From a checkpoint of a small transformer trained on Wikipedia.
Architecture: rotary positions, untied embeddings.
Training: a variant of Muon for these matrices, 903M tokens, 6893 steps.
Each number is 128 + 32 x the weight over its row's rms, rounded and kept within 0 to 255. Layers, rows and columns count from 0. Numbers have three digits each. The size before them is the row's rms in percent of the matrix's.

# up: layer 5 MLP up, 1536x384, rms 0.12, rows 327-395, columns 288-383
# down: layer 5 MLP down (transposed), 1536x384, rms 0.119, rows 327-395, columns 288-383
up327 095:131115107099095101129093156100143099154129136129085124131214110129184093128172130106099113109061080175099133060131166063150134131121149163127145127148087106146135140077084157155097170126198143118146166163130144130182132125167174138124085112057112146154137106137115114158177123194109100132
down327 099:151152083126182191075134059064123133137145095097097071104074106112117141100142152110145089051184112166204068130182080141116157114187089185112156178071145137157099076149136095109160079151051116034140101064121134173107117169075137106174161125207107118125142136094097154117104071142161145168
up328 103:184104081071111132129091121080163146113141180074238180175152205095166131092139163116153150099096108156137130130159111110046066137081127111183197127122163107087180112109116134092068160126111118135123103072128122160114090139122107098127197123093143133161159116133131096089077121164155110098
down328 103:119113140099109101078093134148133121092139175050103177143142183126178124150130143077099176146111117143175138185149030098098135127131099115130113061090155092147109118087124100117109107137111100167166102099102121130109131153102167162178112103116120175078128155129146151098083083129161151120
up329 099:153124133161172141113112144140103088098146065136101118115204141084112118189105114119129059139063133085096177120162087097169141139171138139133134111116097123152107131124093145100116193116142137169162108137095098148154100152066121139132067146145087132082196151111132121146103124134137112124
down329 095:111100136128081117169097157111032135131158201062158121114088144110152191164120103115186133130141179120095078124110166154063115100136041139141125149126179071109157131178150108157121131150167156131169135094122107100152164124140145137113116149114135099097136114117167176103183144119115144131
up330 104:117114130123103164136172087110136178149130179128144126119156128154112096156115080110121095130086122192149113169069091169208098175116070103121175146132108134061131149197142122066083123174137081177135146136127221183062158138175102063151102118138155122159143133145144163163128185216125093085
down330 102:106085146122137116136168141094128140155158145102092134131110118108150097158162052092144103200177127175137106065118102103161103025164078107073138138133166147074100109048142098077138115104117113177110119100135144209100133106153075130120119149144174090048136145140103089077114109087145100093
up331 102:126106123120105103121204134185111140143112123109093109133131114097117100129152122103116081168131149146191152147079077124123144119102132131121106140096026126076073153129127113072154094113136137124156120120181109130137124122138066118168090145141109082149127128117101101178144051128108121117
down331 106:140121033145169133143115132143134126159134102076181088129075126137127135163205136085160140136179140102103172089091105153155109136215131093118086115119111102114107096101118100139068118126157134158169121147186101056106093147115124090181165132130092146131142087116141115125104116116106123107
up332 097:109064125158171171159086129154080064157155183155117152126096152086118148123123156123157181106111086152168122160124131104071098143086137107157145170106076120138082162140130102110194124169110167113113141143125150093133206136144132156089113175128134078097139125088112119074115157099123067104
down332 102:152161140113160109168094111171167129096152118120134143137089127149080129133202160093110141140052153096142086124095098132083127141121118114099111093133114124131117144091136115146133125086135135092132161159134152131080102112130153122152157100181129126127107094098171115133107196102072102029
up333 090:146135131117033132153135052120126071175088097143103102107171164099086080154077154142154114087194105135079182090092120089134182084104134093089126121142186145189063138110124171126176103136122124162121140168143103133115074120100184123158144175135146082163130176123134107156102100171133096127
down333 098:140139179126157106107121101137116099114111178039162187163103104134101145113130075104163116197112133131129115178097107140129114168190129089114112133116094098134146114080147137042130096167204170138157190113148073149179219086116121119127112113171088140157109070064140150119132143065126148123
up334 103:119141087119167120107167075178097083089138167137161152127169153112078107132166147143144071164107088076121149113169174125107067071136135087117116098130082174134146166158118140126122119152139180158097165193136096098105105124140141180132155136181179195114168112116197125131136155165091156138
down334 104:131149151156142108116125103140146093075113144164121121123067127143184113170112142154125075115112100119155146119173092114153148132135114141135062098052121109135162171162075128129130180173171131081124148144136089146160151072111117168152164146122103085076101089105135147172155136126145142135
up335 106:161112132102118076120182146099159144134102099137184106104127115147064123118171074097126135153113138125136122138092065109094085124168161085081086139137147143140122146167110096116154102143150124116078095126159083120172149127214119124100135149215097109129151141096181146152125152184114144140
down335 099:131130137099119106123096107146110093121127071149159151138058093054187115125174102147137130180138072137136114136103127070050162102138126112051173175148074094138185172157130100092111136084132133134060150091153120087094105152121165091122052104150185154138120169094175095142160103142113112133
up336 101:094135123132087163109044114099153155156139112149104139122119116055114182150110123135086124101210117104113152094061133069081089153111201161149121157169116128137095115123105182149107105112151087140162111139129090118114116129133118100032161167148174100132105167090122145124137197151161146107
down336 104:120123198101095090163126059146073140172074078171143118077085120110166176145129162116162163152144107114096116159101135137114112204132210143105120169123105061140120026077111140147147150172164103112147114158122093118129119133156164167051172144163170132203151113165187120093088163139166220135
up337 100:106144094124155089185151078155088082072124167154109113134179154145146083081064073092144132163111128094084087143102151113147109108116088102116129101066134109160104104104102139163145119078109143117129167088109123103164097203134153146083093161146167108078164131099178133103206095183102122060
down337 107:066146128129115198121151104117152189080161078155070080189089126092132117095113124128149222144204134177077094110129148141082110144155217152086131134115194138102170073131110183082103139118109174133147059155154166159172152094098162095095148150086147116143135167141199117149106167104171137107
up338 099:113117092121083106134150129187136155102072078096165130104178091147117136124124170131117083077152147079120138167104150079159199112104194136150137182121121131137094167148116154173094107130081126150143147123111183089180125143104111113116123165174104084148135116151142056120166163116160162154
down338 098:170134091122117171110188113119067171084130158112182120137089163161136149140090039203105160130162148167073193108124140134093170144094141176078151078150121167173135109152139069139136146103154122121126109140118093195078111096134173138092122090085154125155146152133175147119160128150108160115
up339 097:162136127116141146081105120160097150114132090160154106181182080151146063182127176097095192069174157138108145135121125093142087134127134103117102092103111134116116151088090136125151155095144156126197101141153070158121059159145135160188089129161121111208140076100104150100158069101094181137
down339 098:105146120093140136118100070138099103113140131113097114125129111158077150114097116121140154125136085074180162077175172082107167092092118187146176134168153093149164132200126110166121073188083130091075133159102146092135120088103136111122143103102061151109130149191146115168083132122116091147
up340 102:163052111092119154113094166169134114093087133103193144116146176161132141155150103129145144167065079136127112127134070105119170106152141130120112084143148083148119107133117153092090098058142169124167102144152207102111129120127168109115108073174145175081103175114153145180153110127123095084
down340 098:162119131149159139108141115100207195109140178128101163087131119093171113050087093074146107157135104139124161097117140208141156147097138118145159132061158168138126152157124157152104098152102109135101156144177138108104135141100098182147116087134126185133104101130075119091082094085122095139
up341 096:097094088198141200172165163145169142091132113103090158101091078180176132139127174127108130112110189151172130130102094117159149110158121170158145106122090157041111169148109102096176101135132172126203129135172136136104139105125099127124120102086160146090117070167193102108109131125118118163
down341 095:173126149086141107109147144144144145199104159115162128104111124114086120116107080131146157151081102134122135109106152102068094169105148132120143085183119102153177107161103140128083107148100127156097155154133113128128139182167120094176035101152140154153092179164078133157151098150188086188
up342 096:125131164154138122093125128113110110121105146157194092133139135154125120108068140131088119136129161125063135063142166155126115086143089172142182169137126124126194182125160175126092152150187096108147177153167127161088089110172126137109155117116119165056163105092182074189098203129098137141
down342 101:152141140109146102159068156068185158107141107120119171129107104134120184137132140147135144111138172158112098120183104127078162102115184111155090119181179142106143126129066156137146140116066116147113126155140171118124115162124154147162118141128114081125053111160084156088128119136145112150
up343 096:136115137153075078161135174147175118160154126107187101138124084152120098090151117177125126097163194104108110136134126112167147080141124125078139128070148114080144130149134109169158123120128119143167188122052117125091174096108165107099137168087101169074125101122101165187138159138166131172
down343 103:158117191168085063185116108120083171160166143092183124115155151077117125136114127190124095098102211136063134107171111148134110124153162124112145083149131164099128132154125113143067119110175077097130061132158181145112185132173114124071131131110139162154119113151065128136094136132123168132
up344 104:163171141148129118114193207117172131110107107151135134124136137138157117121125091170154093141079150140116103145082186178164089138135154104047094139142184068137126118124141122232147156108118079104141104191131116141167158117125090138109101122128065126095157169144152115063155138157117089178
down344 100:068086104108135095148143077156126206095108139148124099094182142130121187119155158121204148190131110165130079120116086170126112074161121146126108135136145098115138176125132179115106092151093102175157113107154141103181115129093150083076092174160122097098096142136161152087108162145161105116
up345 103:179094133090141120129090201105130123094149117136158106105148076074102019096117139098133130113106118107173110133165165170115122078150096131113140114153038156119112114118131131127141127106163145099142147113092161108059170123106108174138144079126144133140104086091071156120136154140169138119
down345 106:134167132064140105154079099093138165121165136109129078105122168067089144120098169086117185122157166173140130113089169167118109161182126054087184091135152151107082099099132146134084094183093120142082145136190145162158080155113129116167089149133105113153144114101112136172126086095138128184
up346 099:118162135171141108175158096100105189142082082150162179147082120151122110121132127137163169127123127132107067132177130107138157175085111144107188144150114137112077100160119137137136097093111140069085065139157122202126131178107119184077087116131124082141104144160094069124143160139150085071
down346 100:159111125128099121126121136130133092141151194168098074107116136082150160120104156078114087120062169131152159137161152115105127094134045088169144105134143142074127128116109109134048137186140096158087093128115115159114158131102180071190150110136118164210103139178136106125095124080156104127
up347 106:156100112113138115150149189135116120103106114126123119110143150105173129211075127096160111147095091170135121065112198085149085152161119132130106113145145148137054159113123106124129145219118113112129122163164118101069112122126145173096127113112110109127131071088121125091139155119135118127
down347 098:145142127171118110110138188184145124117090077115113135193152119129114153151130163115128133135161153104086147082121146166125144154138135164125148164099119088175111172124125168123169105177147113078155157188169181103122126133183147170154094122162097141147103144157136096112140169165124112143
up348 102:135145150136172108135126164163116085078096122136102092160142094174142129186175099108179078095160109133134101127093190202215079178126140162093126117181097111109125136090188058131123157052116177105136122136134120113130179133172103113174127130162141141122125141120125117077145100096151080114
down348 102:162120127119108170154147094148151075174144049146199100115127120088033071126117141116092110131156159172134116140172140060134142142110135183183128183186131132155111121121105162129139079116139150116115150080096097139153067066148119141124122137089091153176099119128121111190093127075079136159
up349 103:196131081133098128109139168098149159122085138117113158153149098107134153133149151151171117111128079131123080089157166074089109142193081117128097176158109140089193078106103167107159105091142137147096120101128094115140101106126117164137156119152161172132142105109196135121051180161114135061
down349 100:098122051225077159095104103170156153105088105179099137123168124117080122087110185094065086165090133183118144139137183152085174143132081080110119120103151197081122110086168118185095113137134099071148111063167147180106133114119092123176078105172050089146080065142093106076108207179128161124
up350 100:176171132220123144090108102185085113059081118144153103158127155137136115144127106188190171106116112127105202125080150083153138131157136136154152167131147168132094181079146172124164113106132126082116119146133135138079145127167093170135127048015136099108137119156146156103154169132082112172
down350 104:124182144146102144106164090156077149111110148156175138115087097131124110134045088149160105156098155082105210155058151121143145164113111119203093150111182139132119089090134069064110146148087148097090182122090151132128172115168069178156113118132097122096129109128144113092116135083130108091
up351 100:145099099169120120153132188151124125073147158152140087145146130164120155110091157065162097089132093067160114097131028107119128151175133120148152143109087140097086232098103112097145173212116122130197092195096135172104115098127137088106081114139115139096081129152110181176141128173108148124
down351 094:062109120154109188166140129105149143103102156159136126098101115172081123132104160194113114138113190063089102102154102181087093120107117078114132169091137044115109153073120057128131156188163134191101156171146134111099109135108144114104082047176131122075116122162063114196058171207158118169
up352 089:146126113138106121137161151207095087154140080161156135105110131066144100127128108128111105172118142140146204150101123106141077086159130072143185145127141050128159158110142138072165137154107129090151074153156094126087158127136145208165136118161165111198108105095138127150082095149137103128
down352 094:162129131148121057120108115134138162172071151118119057145121131175127107141160180131097107141110105064108076096157191105125120123092106143128114121109114189156184095159139091171081098108127024116117108095193154089150131089136144109116106144146110129079126131151095134101136141156133139154
up353 095:142125102117138137163107109084102167095132105141129061113143117108157158136166183123139122101110064144181152113187164137094121128100119136128077121098132115121079161134137071101131067147105142102155187189089116066105132131164095063092125103127173161137129122176147196161131042156142107153
down353 102:111154134152054184149121097106143118122122112086130158088153108145106136152103068114091129158169112120136156140114094121142140076204072193176086092104115108088175105170150095110089162113114158131098170146132142161116138099085150205144132162108123154126095104122166104172113118118160060077
up354 092:133149152144053081136128126152153121130156076126115115137077100155074125114145093058149095137162074072131186105157141084168136160111093170111127159096189106137169148170134189121133114148120145147121135123094136194140079203083099132097058091111146158106092076130148097129187124038151133108
down354 096:146155166164137117127146111151167094181151093161133126150181170116183152135128131148142201123151170082129081090141152109143169090082092130174062077063150147173103138135087136055142131127143165094139151149149109116164126087148126147074142084140117116084113098100085138133081133084128107134
up355 096:087085145167177117170063044164174187119109165089093118108108126153094124123109131154063133131136114139108174019131117098138148117115129134204092119145127071111237118134111117128149151105104090116161135149110097170185159162095119171127155139149057147114196083118094117125074115166113113125
down355 095:165159165139122123086179166146130131158186105160165114141122097106173166154121158105142102165169075153149107198127068116155160116118079165133127145135092165171071152186101138104141103136100159170125141104117119097136135143153144081173080072106140087128061137140117147119194113100150105172
up356 107:160139127174121042111153153160157124127097118116084162117152154116089142186093127152144115129124080141101131111091186125147077105160161105115120156149126126160092163131168119129153088104154145087171124154215200132107121132127133199081124140161033113118097145143127104146143116145211161074
down356 109:123144145149156113090109131166125163094096117086068141140165112099114156148112094097128126108086112114124168148097156047158069155107120121053175159180128124134191108102118119124135134102093077127110089163186162141077069113133146135116083124076077111173118136095165073144132082111136097085
up357 094:113189077133138135159110180150137100104131171142105158111132181112153106178134170104097140147107164144098079155123083110078149122121126142108137141157124101119153124146134061093109161096144050157204120130119103145112151087156060119110055082125080151174152112093160189107067108200118118140
down357 099:115137154143114175113132130074122139092183132135124144180119137120133176157140090109161120124164124093068125067108111151126134093119163096118150118152141190133179150139146129165128063105192167097143137100125123165110189087127187135133135142142108088133163119159168074161158163101132171124
up358 105:176101106123108144189125108098201107123079158130106108167111142155085098102177195155073128107086184135109141067146172099111098136118118114187117078103117138131171116110161155128159132123101099147099113139148161098119146159146082113155138109135114116100109101150139140123093134127084122164
down358 102:094132091146156082078036131167167110112094124175134122170137125153095096111126171168107180096159190192119101137143162094165131096122132107195142124142148097131131103055162157097099112154186094166125104146093132140158093140146125109106081109135129180098156145109091149089170092202159103168
up359 091:135127102132098115134100091146116056174173099102114122189131100091118132122119136165142084128108090116134136179200116105110114124100122084061153064094133050122147173149135130186135066121180122109125106149161162136060130107141138090150094117158082155157143097148080113165106115173096203170
down359 099:064148079138103142130184186133151178140111143161113079071132139127162093121107121148089161162067117190134139123126126110104146132150155128150108133140141140117105140114130113109130146159114106069073186129175132121149126189151147133112097175094128092110097118108197160089141126074065113153
up360 104:131125134136102141128108108164147128169141156068128152100156100060132204156096116177091117100132138160114124095100073142095143110121068116133119160166175093089079176149131087151163124133140109067115153127131137113109150192113094178095125129133141115107171150177135089149153163091196184094
down360 096:155152126177178113125124098191156072136148136106154128087168123117119113125118131189127137129148118127111104185070084153127116116130093123156147128159167135144070183136094086188104108193095153117155167081099127150095132163175111107135063098117140189146146141151173081104087189146151148130
up361 096:116176168135062136139104107158102121140072144181148150178068119119138125161147148112117175104128097079131127124138147074171077088106113085035079117058114106135127120147073147098075105178152108127132104120143133114149126099165135155081095087112148108128081114057149095100143110129195139119
down361 099:150072061108203062138130108105136076090204090097132116123124146113161160112137065096172077109147167162153133137144167143090099152127169123130161117153112137121108112136158145112138165181109139080137121138116138121103110150069186130104136123176143150149124109151115154067078113141121120100
up362 103:123144111126113161101152172212108093116126080104088192109148146133097125101126124168161069154087110136126147114137116097152108121150180153128164112109148147135171155133124168161103137086119108151091122105112137059099146138109189169122140167163107123124095078110115132131118145169155094188
down362 100:122106142146151154157200133144152091110137067122130069156111108189087094034093137174143111193144109088094151116169133057138163104112161098062131171185111099083157102120097077135131162122149113170101094105169089099122174124058142146130149104155150116161170106159165137192125157168090113143
up363 095:156152163157102166097144154133095139054101119094088211107121153142122090205155108127089092113125124138139126142054165136133170139136123191143162116157109105148124131106149144126183139121182109155141126098127141144116094111115145109115094123098124152114113117095155150169138159143092156063
down363 097:114184090174151157172110186097172096123119135110127132098109148170139180109138194204125081142110098134040147122115133089122214145121101108138113169123140114122169100110202149102103146163168131216108104142114164158113181106127112119126164121126136134175063047131105099100151212112116144179
up364 094:109186078121057056151152121127088137165158115104173135110149093115082078092137150121103143083107145137152103108061099129165101094135093126142113058170187158131123173153135184120159163091174124146149133122090157126106105117103220103154127079151108155059105117133120193120092134088150122120
down364 100:116127127144137177058112155120199137166120127036096134121060118157181124066151151125112213173174145110175116159179110146106161137160096113130126114126171157187170153151120136088106071186138140149153142175138139137142156123141071120113117114127127099106094149174137104147156094064106152079
up365 090:096128129148146172191070088201092049167149127127122129180101105123146105144127105102179114161138171118047117179116110110132053136161142128103118138153159132104085166163091096119110121159133096178126153084139114142169142086114091098104218125042133133139102083144172108185134122101091114129
down365 095:162123131184136133134127123139126143132154120141162069110144109117086127099138190167181149111143108124208121145126157137179151129094164132132133070123229135147175067132160117132133131099074190131138127183151152083117169242110135160151032160153100132152131134136088142123059085137125147120
up366 105:166136183117116103151094119098124131128117115142130059138120108179096112190129132092159129104128094157087166123101105073130149098121109117144129166161165118094127161169096102134119132107112117119138108154102129122165130107143052083113167127143152134102139104129104125181102134131158160146
down366 099:141134159145102118125123152078131092146113153144121100121128106128177093082109174088107129196123165140011116128135137169134152098116119137146138132186117099095104157086157110159097148084136118091122157194162097046107162178126084063050178111127169163120144108137080124156098123181164151145
up367 101:191080162179094106146202152152135181051130141072157141151115102149155105158142101114115100090113160161137186126031127111114178185100143154064145107156083124122216170112105093136083150174183125149184076140163091143061137128126085077150167133185139063091216162138109121067156120187120136089
down367 099:109134147135150155152136122102118191146153125138125143150113066135186127116089074193130157095114181218113065105071059105035118115153084116073128093167133165097090150089138112137101144120106132098079150154089200150096133126125133070125130190148185122159148142088132138117067145124144112149
up368 099:195104119127165155042197092151171082135142105127165144128132131108105106132105132129169067112170221173190106091130114136115137130174123081149138098113125102144097107185135107119113131087140162087120161095118099097169117127138152073096121101098139121123120100120115109147181124069108133122
down368 102:150136138115091140062189117109157097142130157141172089128118113130084148158115149177115134087162161158119177170129088150139095114147187142096166109151104101145131140152118081129101148142141179137154152088119169182165164174079155084129083179136142157141204120076087168129137150136114127090
up369 098:136122090153106103157136133172139108104130088138143184183118116127183130125146128091109075176093068181104138117129121127143122128189155081092130081148113103114117141172103131167150161134120144077147139152102098102130137184140120098083098119137077140095033089140128102110107136249080116078
down369 098:179098132128105139145149109066152164138196117097130126103151166109132109124141156134121173102152161082146099130154157082137110175074117134122108096089114115145117074152142108126113099135184149150133142108096172133131104109130153153189132147170176086136166113094141158140152124085160109106
up370 101:139134121124058130088175103138161191156058090131122196145135135182093131164132153117140125084135137161153113134109123172115110095090153200161110082103139186113075153071133085100157148104114104161108115167109134133117148119111146125150125129099101156106146130191158048118128192135189063115
down370 104:155089172095075108114131102146161137132153124102209144108164156149147187093155132152121109092143134196150126161180112140166165112137127137134157098084135122181125109024097135123107211158138084161070089130121123134162120145104171145195128078103099149155108114114229099173130138094144119090
up371 100:155142179144145138176173127163097141187154114144138114114111139121108095117117171066098135128102160142091136129154172155122096109188200144167148090130102146083106168089121125155161099104169110125161165105034108092132118155166125195083114125172121166109081146114134130156127147161128150077
down371 102:135126122145144078079128077147162145118147190113103146091129089125148121137137119141145094094168137105121113162096127110155100161092125201102081139063137138168166074130165087078080185143054087122092080165186152098113117142076144162099070158107060078124105088135147163109184159165134093139
up372 098:103106117171182142111156119125092136141100133118141180112132118106179133103142081130052059173165169128096138146094083128175109186138148070054095086151179183100149095138088070135081174112119149150123125157164100163142075142125133108124156072144129098112121139174091174131174083123099108118
down372 103:133099152117154148161172130157141100113119107126156076120147132125107169149096135135128123099143041060159136183141148081139067090164139161111124122090114106152137148175165116132150081048127161127076097150169140093116157141085123117131139137109156161139100093111092109131105138096140154185
up373 099:136112151107136135161150141127084177115095078103157135158076136099094140111144172126062146153162150113156115130157148102069109092169180068096159126148091110171125042162118121102148172103127107132134168155052133121065124128170073138105091103130106130155121151195107165174137119166130162158
down373 097:149210100151141110132065147137164133187141158161148197100096068044162114120072088141150129158120147096142123165125163140130141145136096085152117118109157131100124147151081111075102074122072159134133124121087175137130123127096124107105120081140094081111083109090097107118167162129114054089
up374 095:127151143149139134145099073104120197098094179112173158109113089184104111081202079099086153108139058227120164109053075106195139124110076075088142140108145130094209147144105148156173181114168099192124163086181065123126188165106120140171121163100149152094091101087144130102118108097141169166
down374 090:116137199126144130150066116126150195148140094120158207133099121131157141114071115131141113132177071104083116176171111160147194059171169079150183156123145146108112094092128164104101152080097094061157097144196184162158088126070117119099126088131109094109165047130127086203105176096130176143
up375 098:160134136080116169152172121133116115133162138132114101143144136148126122118081135086186106094123125199112158142140136153137157146115171102110099142115101108196129111051116117173061182083088134161102105157166114134135147175153142133111109096109123089091148095067087061149089088156140184041
down375 096:178115163125057060148125125126128109145074111169117159145127079162134186155165061134147138131143161059138060077115110105143085138093086156144173165156148142111127115173123131099104097071129114075158188133083073147124080108129148099142125133109113138111150106199145120148174116099123064159
up376 099:081165141154104151154112149085139136180092136117181153147175139147114109124139111167134152105129133043100181115127121170098154122146074112114081162120128125089145067123143161096101092133082183084147129127079111114156169112107102118113192108086113173122128120168102130175090119138149123101
down376 097:110177116168084128109109107122156093088150091116117112165125022112115072148151115131142127171087085128139156139113159132118202092137146149137148125128119092087125130188094164114102150150168095119161166071129159173124091126102111122102137168136133165134154113111134152091119127148121155145
up377 104:139099146155198172095188110162087108159098071192101094101185102149119096181096143099150111134125113088123168105141134048112151168165107104140100119122181131142131148048147116167155151124105133096175109153108169124135133095105189140143134123131148105078133191165115133077189134140142077131
down377 099:139142104142167118128160130098105110154120141143090131143083136120215143104135067106154115074103127118161135103150127135148064143118105122171131179137187144121147117073085110166089161142135146064145137127104191121163147178164098198128095109128188141145165133180127102124176150102130156139
up378 110:163109067135140150111133142086121119144121118127091113160147122086111128113134141149135074128153111110108163176109107090134132145165080172118088191033132173112138126120094157152105072129207151160110094131077149064116106167140228108115105168134109079175121140188153154084079091145091094117
down378 097:165110063130071161110088140115121140121145118100106145108137163145083085105080146164124149143158090101130120141162106123127082119077147164125110181152109083133133160132171095157116085098092165145143211132125130158168145054091142137139123149141129078120102097152111090144082090202125172130
up379 100:147149177106175073145149085113086089136135150100129156088152090162144096072126089098127114196077170141147093134144185117053122086123125121145108115113139089139105076171160074142136133221171136135083152154096120126158198082120111132125118148144164106095098171101132109140106137071081139174
down379 098:106134049175086135161082084079130166088139139158119107147145133062127098173097119091145124119123087148080144167116113137159113166156169125098148136175118115125115147068087160131115119057120136136189158102168163168078111152146104089130095102097104197136147134121080151117146078169193165102
up380 097:129101140122105121108144179063110126108124126147155183220143115129137093124088173038109131096107139142113123101123144116059080125091161179155141125134122151130094100041108112088104127170112069151118180130090087044172141176112182114157070105165143133137193065135102135178149094163132083129
down380 099:086099180089073128146109093131092154178124104087131119141074158123160172134153117139062184172114116108173143180158114126134105128074138145130143135178108122110097153165165123095180086106138096104158131152122127099177123084098141113123106133091131112092115146155098101109144129130116068149
up381 098:156132124111135102109086191129072123131101112158127126188140137176156092134164157160157146120135172110140071145191132083094154078150134097145173076132118163123118107100120073073144129132143142181106099132148160106067116127113103132052188134135171137119119072115164208197133161163175129175
down381 099:190080156166155138154106144182099147109103127093110126146056189130150052094148141142098117127144100123126113148137158124162106101096124122119117128148092108092162156124182070152108189122132123095207110131130108193121120079137141120143068084058094090144149154144131171133130096115093101084
up382 098:141161122120092151128132116103105166062155142113131150159107137142112136189194104135118075076130197101160164095129097118117134060175182091046130113092112088194119114048066131137123155086106169137126120132170056134164107152123116106145071162096113168167128138166138123144141106156098096073
down382 097:158085132146102145185088157105110088117118218158104172082169119050208132133133124152166103122163080140138085072108108190144106120137145124095076134126163135136105088099085114098120096091097095090055139154145120119143144077173168122151148105130121160125120112121158178115126179147136146147
up383 105:103148122122119162157175195158158133149096165088156120175100161115062159087138110178142131184106171094084086131125063119146097133094123117084135101133129078084159075112073073183117168137127081130135128071103101098126170188145121166131104110144080087087117157167182079167129203109083151094
down383 101:173111162149170158121123101162175128116107172109063130171168093119133158133073149187184119122137152206153107136064111103118129101131104111139176145162136124159180137186142151103119133138124143053110102135134115072165063139161093122134148096116102166069152117136083145176140107059147121086
up384 098:202181094124138121147086151186078075097100114102137144086157075131136130162099130121087066115090108111110135112096124137102172141120104121148101089101119133130119154130091102044084102114076135099087091168153148122134159100102148114175097107158153147137109088137105176171103181151075183152
down384 102:119143132137070112096075107154137164084119140089134126128124116092170148153134144160130096127120138158130121126095126100129139130155169145132110089175074127196167103124179172172116108094103105093165118195093088137085125123079148161188124099131173194160111162137125125128125167148176096138
up385 102:122191093146164091113145115151150155182132113140102123161160093115142078173143115176100167141098153150123132119117157117136116101143095122083167111103151071072124059120123164140153125153139178187122118159088145086100107080072121110110115147174120111124069136150174157133134082141118105172
down385 106:107120149134172015121177105138112126165122122166163172117135114096099147115109168145090088118112171108131145125153139068172138177213118092105142116153109150125089126113115155169134157139115144054129054147131094178131134099117155124100166121196124119148087144112163126166077090133096121129
up386 098:093101068168149114131142099136149151154128129073094085102156155081130179077133102121164165101081088116164108148100171071094063122103150070150111104114139142114119139105123072051201174151088205124167101122158094095149107175096098106140134092116104090134123090137166118108177097078134133134
down386 097:149136150128172099114091140145121111145117126113177070171165070125074128199131139115136133098143148115169139178131179157148142143105120161139076161097055098143137095110186140125093084152109023134098157119135124137147142143107117100122116132114166176122150150142100182159158153148140116146
up387 092:147136153091102140108094132160100084148073144174131148135147127127194097131130156088125155180169103115121090157126190116082094154105061121101135085156112106158143120132096086162157148126180113108149108095110103118074161165101064152154142136077082205207105126196210147122109150158110152149
down387 094:097146170139161098142149080146194121085119162083091125154135114125125111072128139227147102139188166098136121097110132101101159052125146118149130129092168161086166129103150133107085142153083167125142141098092148177096055120146122140153077108149107073096152137097101102134138108178094082096
up388 097:144128124139019142136206142167102083112103217147152141103115151182162115104118087083134175103167139192110200149150115101160147096142087104165094130150105182106149175162115127088145090040120179191091088117181128116128155120127190080096123181132136129103079136187087142130117114140143139108
down388 101:131118134137113126116158088155113130125191126109150107149165160110158125203056103176087167088146202176144116127146073112175091192116079150165171146132107140026166158136133087087159151067060124191096124135101093133148130170129093148127104154116145123096065139145126112098105144136154044106
up389 102:112160130131127109113102054125178155131135143145095148091116158149125115134124133132145062131128105139083083126083086102117139084122080195118124184138130165167144125135150141097174125122167113074144071181162174145115161134177100144113107093163101076105145163138099092138134111103154082149
down389 096:148129119140121113172147139086143118180144111133117172079108097107141152088093140090112063103121110109138136108119197172107152159138114110127173149151144160124138194158111117154154092168111133153151162160167159148126161168130143089158171103144114149178101132104176079190130150113161147103
up390 102:090096158153102114163174135144097131093129086077121121125133134093164098153158136130119123086121100139088135172178131115116151112094149065161088122127099058134167119119169100127130101124130109149154088119080145133147047104158159137069168149104111134136118154117168091106066184115151053137
down390 098:090101118114104142115138101126116112093100078134145133078112146115108096144124091115116110183125149157074217119143129129094139157077121096167178099123119095135158129191119140102055096139083140130080097144114181152120113147158110153145123038125090111162158144113118147131113208102164127162
up391 111:140198098192131197106201069146174113107118134115149141182078142130134141134059163113139145100107122123131071175091180100087115176108158089130198212144088108159040132176180121208182126112124058113130136137156145130091145130133121096101098158100072139111146119177112089137183168094161109127
down391 102:091147148146138136142092099115090174088133136154098070092135100077098096100136135140103086106133143168108078131178128127121108151189140107104113110082111128105094076125106072180166128106104167155142070144116166125136154095158109079104128095109092135111113102169135080113134140154120165107
up392 101:156084109158093093109170162109094120132176089152142115174119120149129107162111066087126058127045157118143180147136099127097134140102130170096136154074140115118093118166096109202172097139179100097155138130110156139139127114134182116150136142156144127165094144139103091134143120156127145112
down392 104:071152092135155135101185143129102170145162124132086176117187130119124120132096153178153116086068139123098189101125145087109105131121111192119071130070118048084101090127105130170149106134152168154103162108121139165138084051049163076117129134142165103119175085146113127186120120162169100166
up393 100:139114107131121121118166161161180118177112149058171133150119148131166066104113118079084145151138118140135117112118150132112043098125104131101086140113138121041129141150119120242190146104125106156053137120159084107144146132153130118143141134165091139131095153127137137106060133126114097185
down393 096:154185155114147112132129113126117158146118133161132147145141176134117122118105165164130163104091118179156168191156076112088165100151127149147156107125114140170152196166154090081075095130119126144150115139144125120103081136123143143085136182088193079111131131064126105136122150084113162123
up394 105:126093111114105110088117152154180154121137155149096152165115173158148099041180134144152107152093092141132147099148127138130119129141134101069119123180048153105119106031151081177086102159091103134105144074122101117126091141105144111145143096124198139096168086074133103138174155112161148152
down394 104:092146163167121188117094108090135155182068106141116094173135122134100121072095153174097221097167129175150112084107166134124107112144125133105103133130158153137151088087137130176175170119100146104107121137118120067139098139113138105129117120107134087122095119134116086136178145155139139117
up395 097:120092141130119133089125100118095160068108110084117196116138156172104114095099159175133177163140117121138026139102082124124182116152073117094125150113085115128076090096177129161133175066145155136177113150103102141190105127067171149153159179095143114164137122197129136160088185114106179161
down395 100:181105144085107131111089109115123091121123058068128141056137109136115107130099132175104176115159084150154104127149146156124123100142112168050072111103102139160109091125091154158097156138103160101134113116122148164117108110137150150149147164095156115141167112134130161176149161103116099169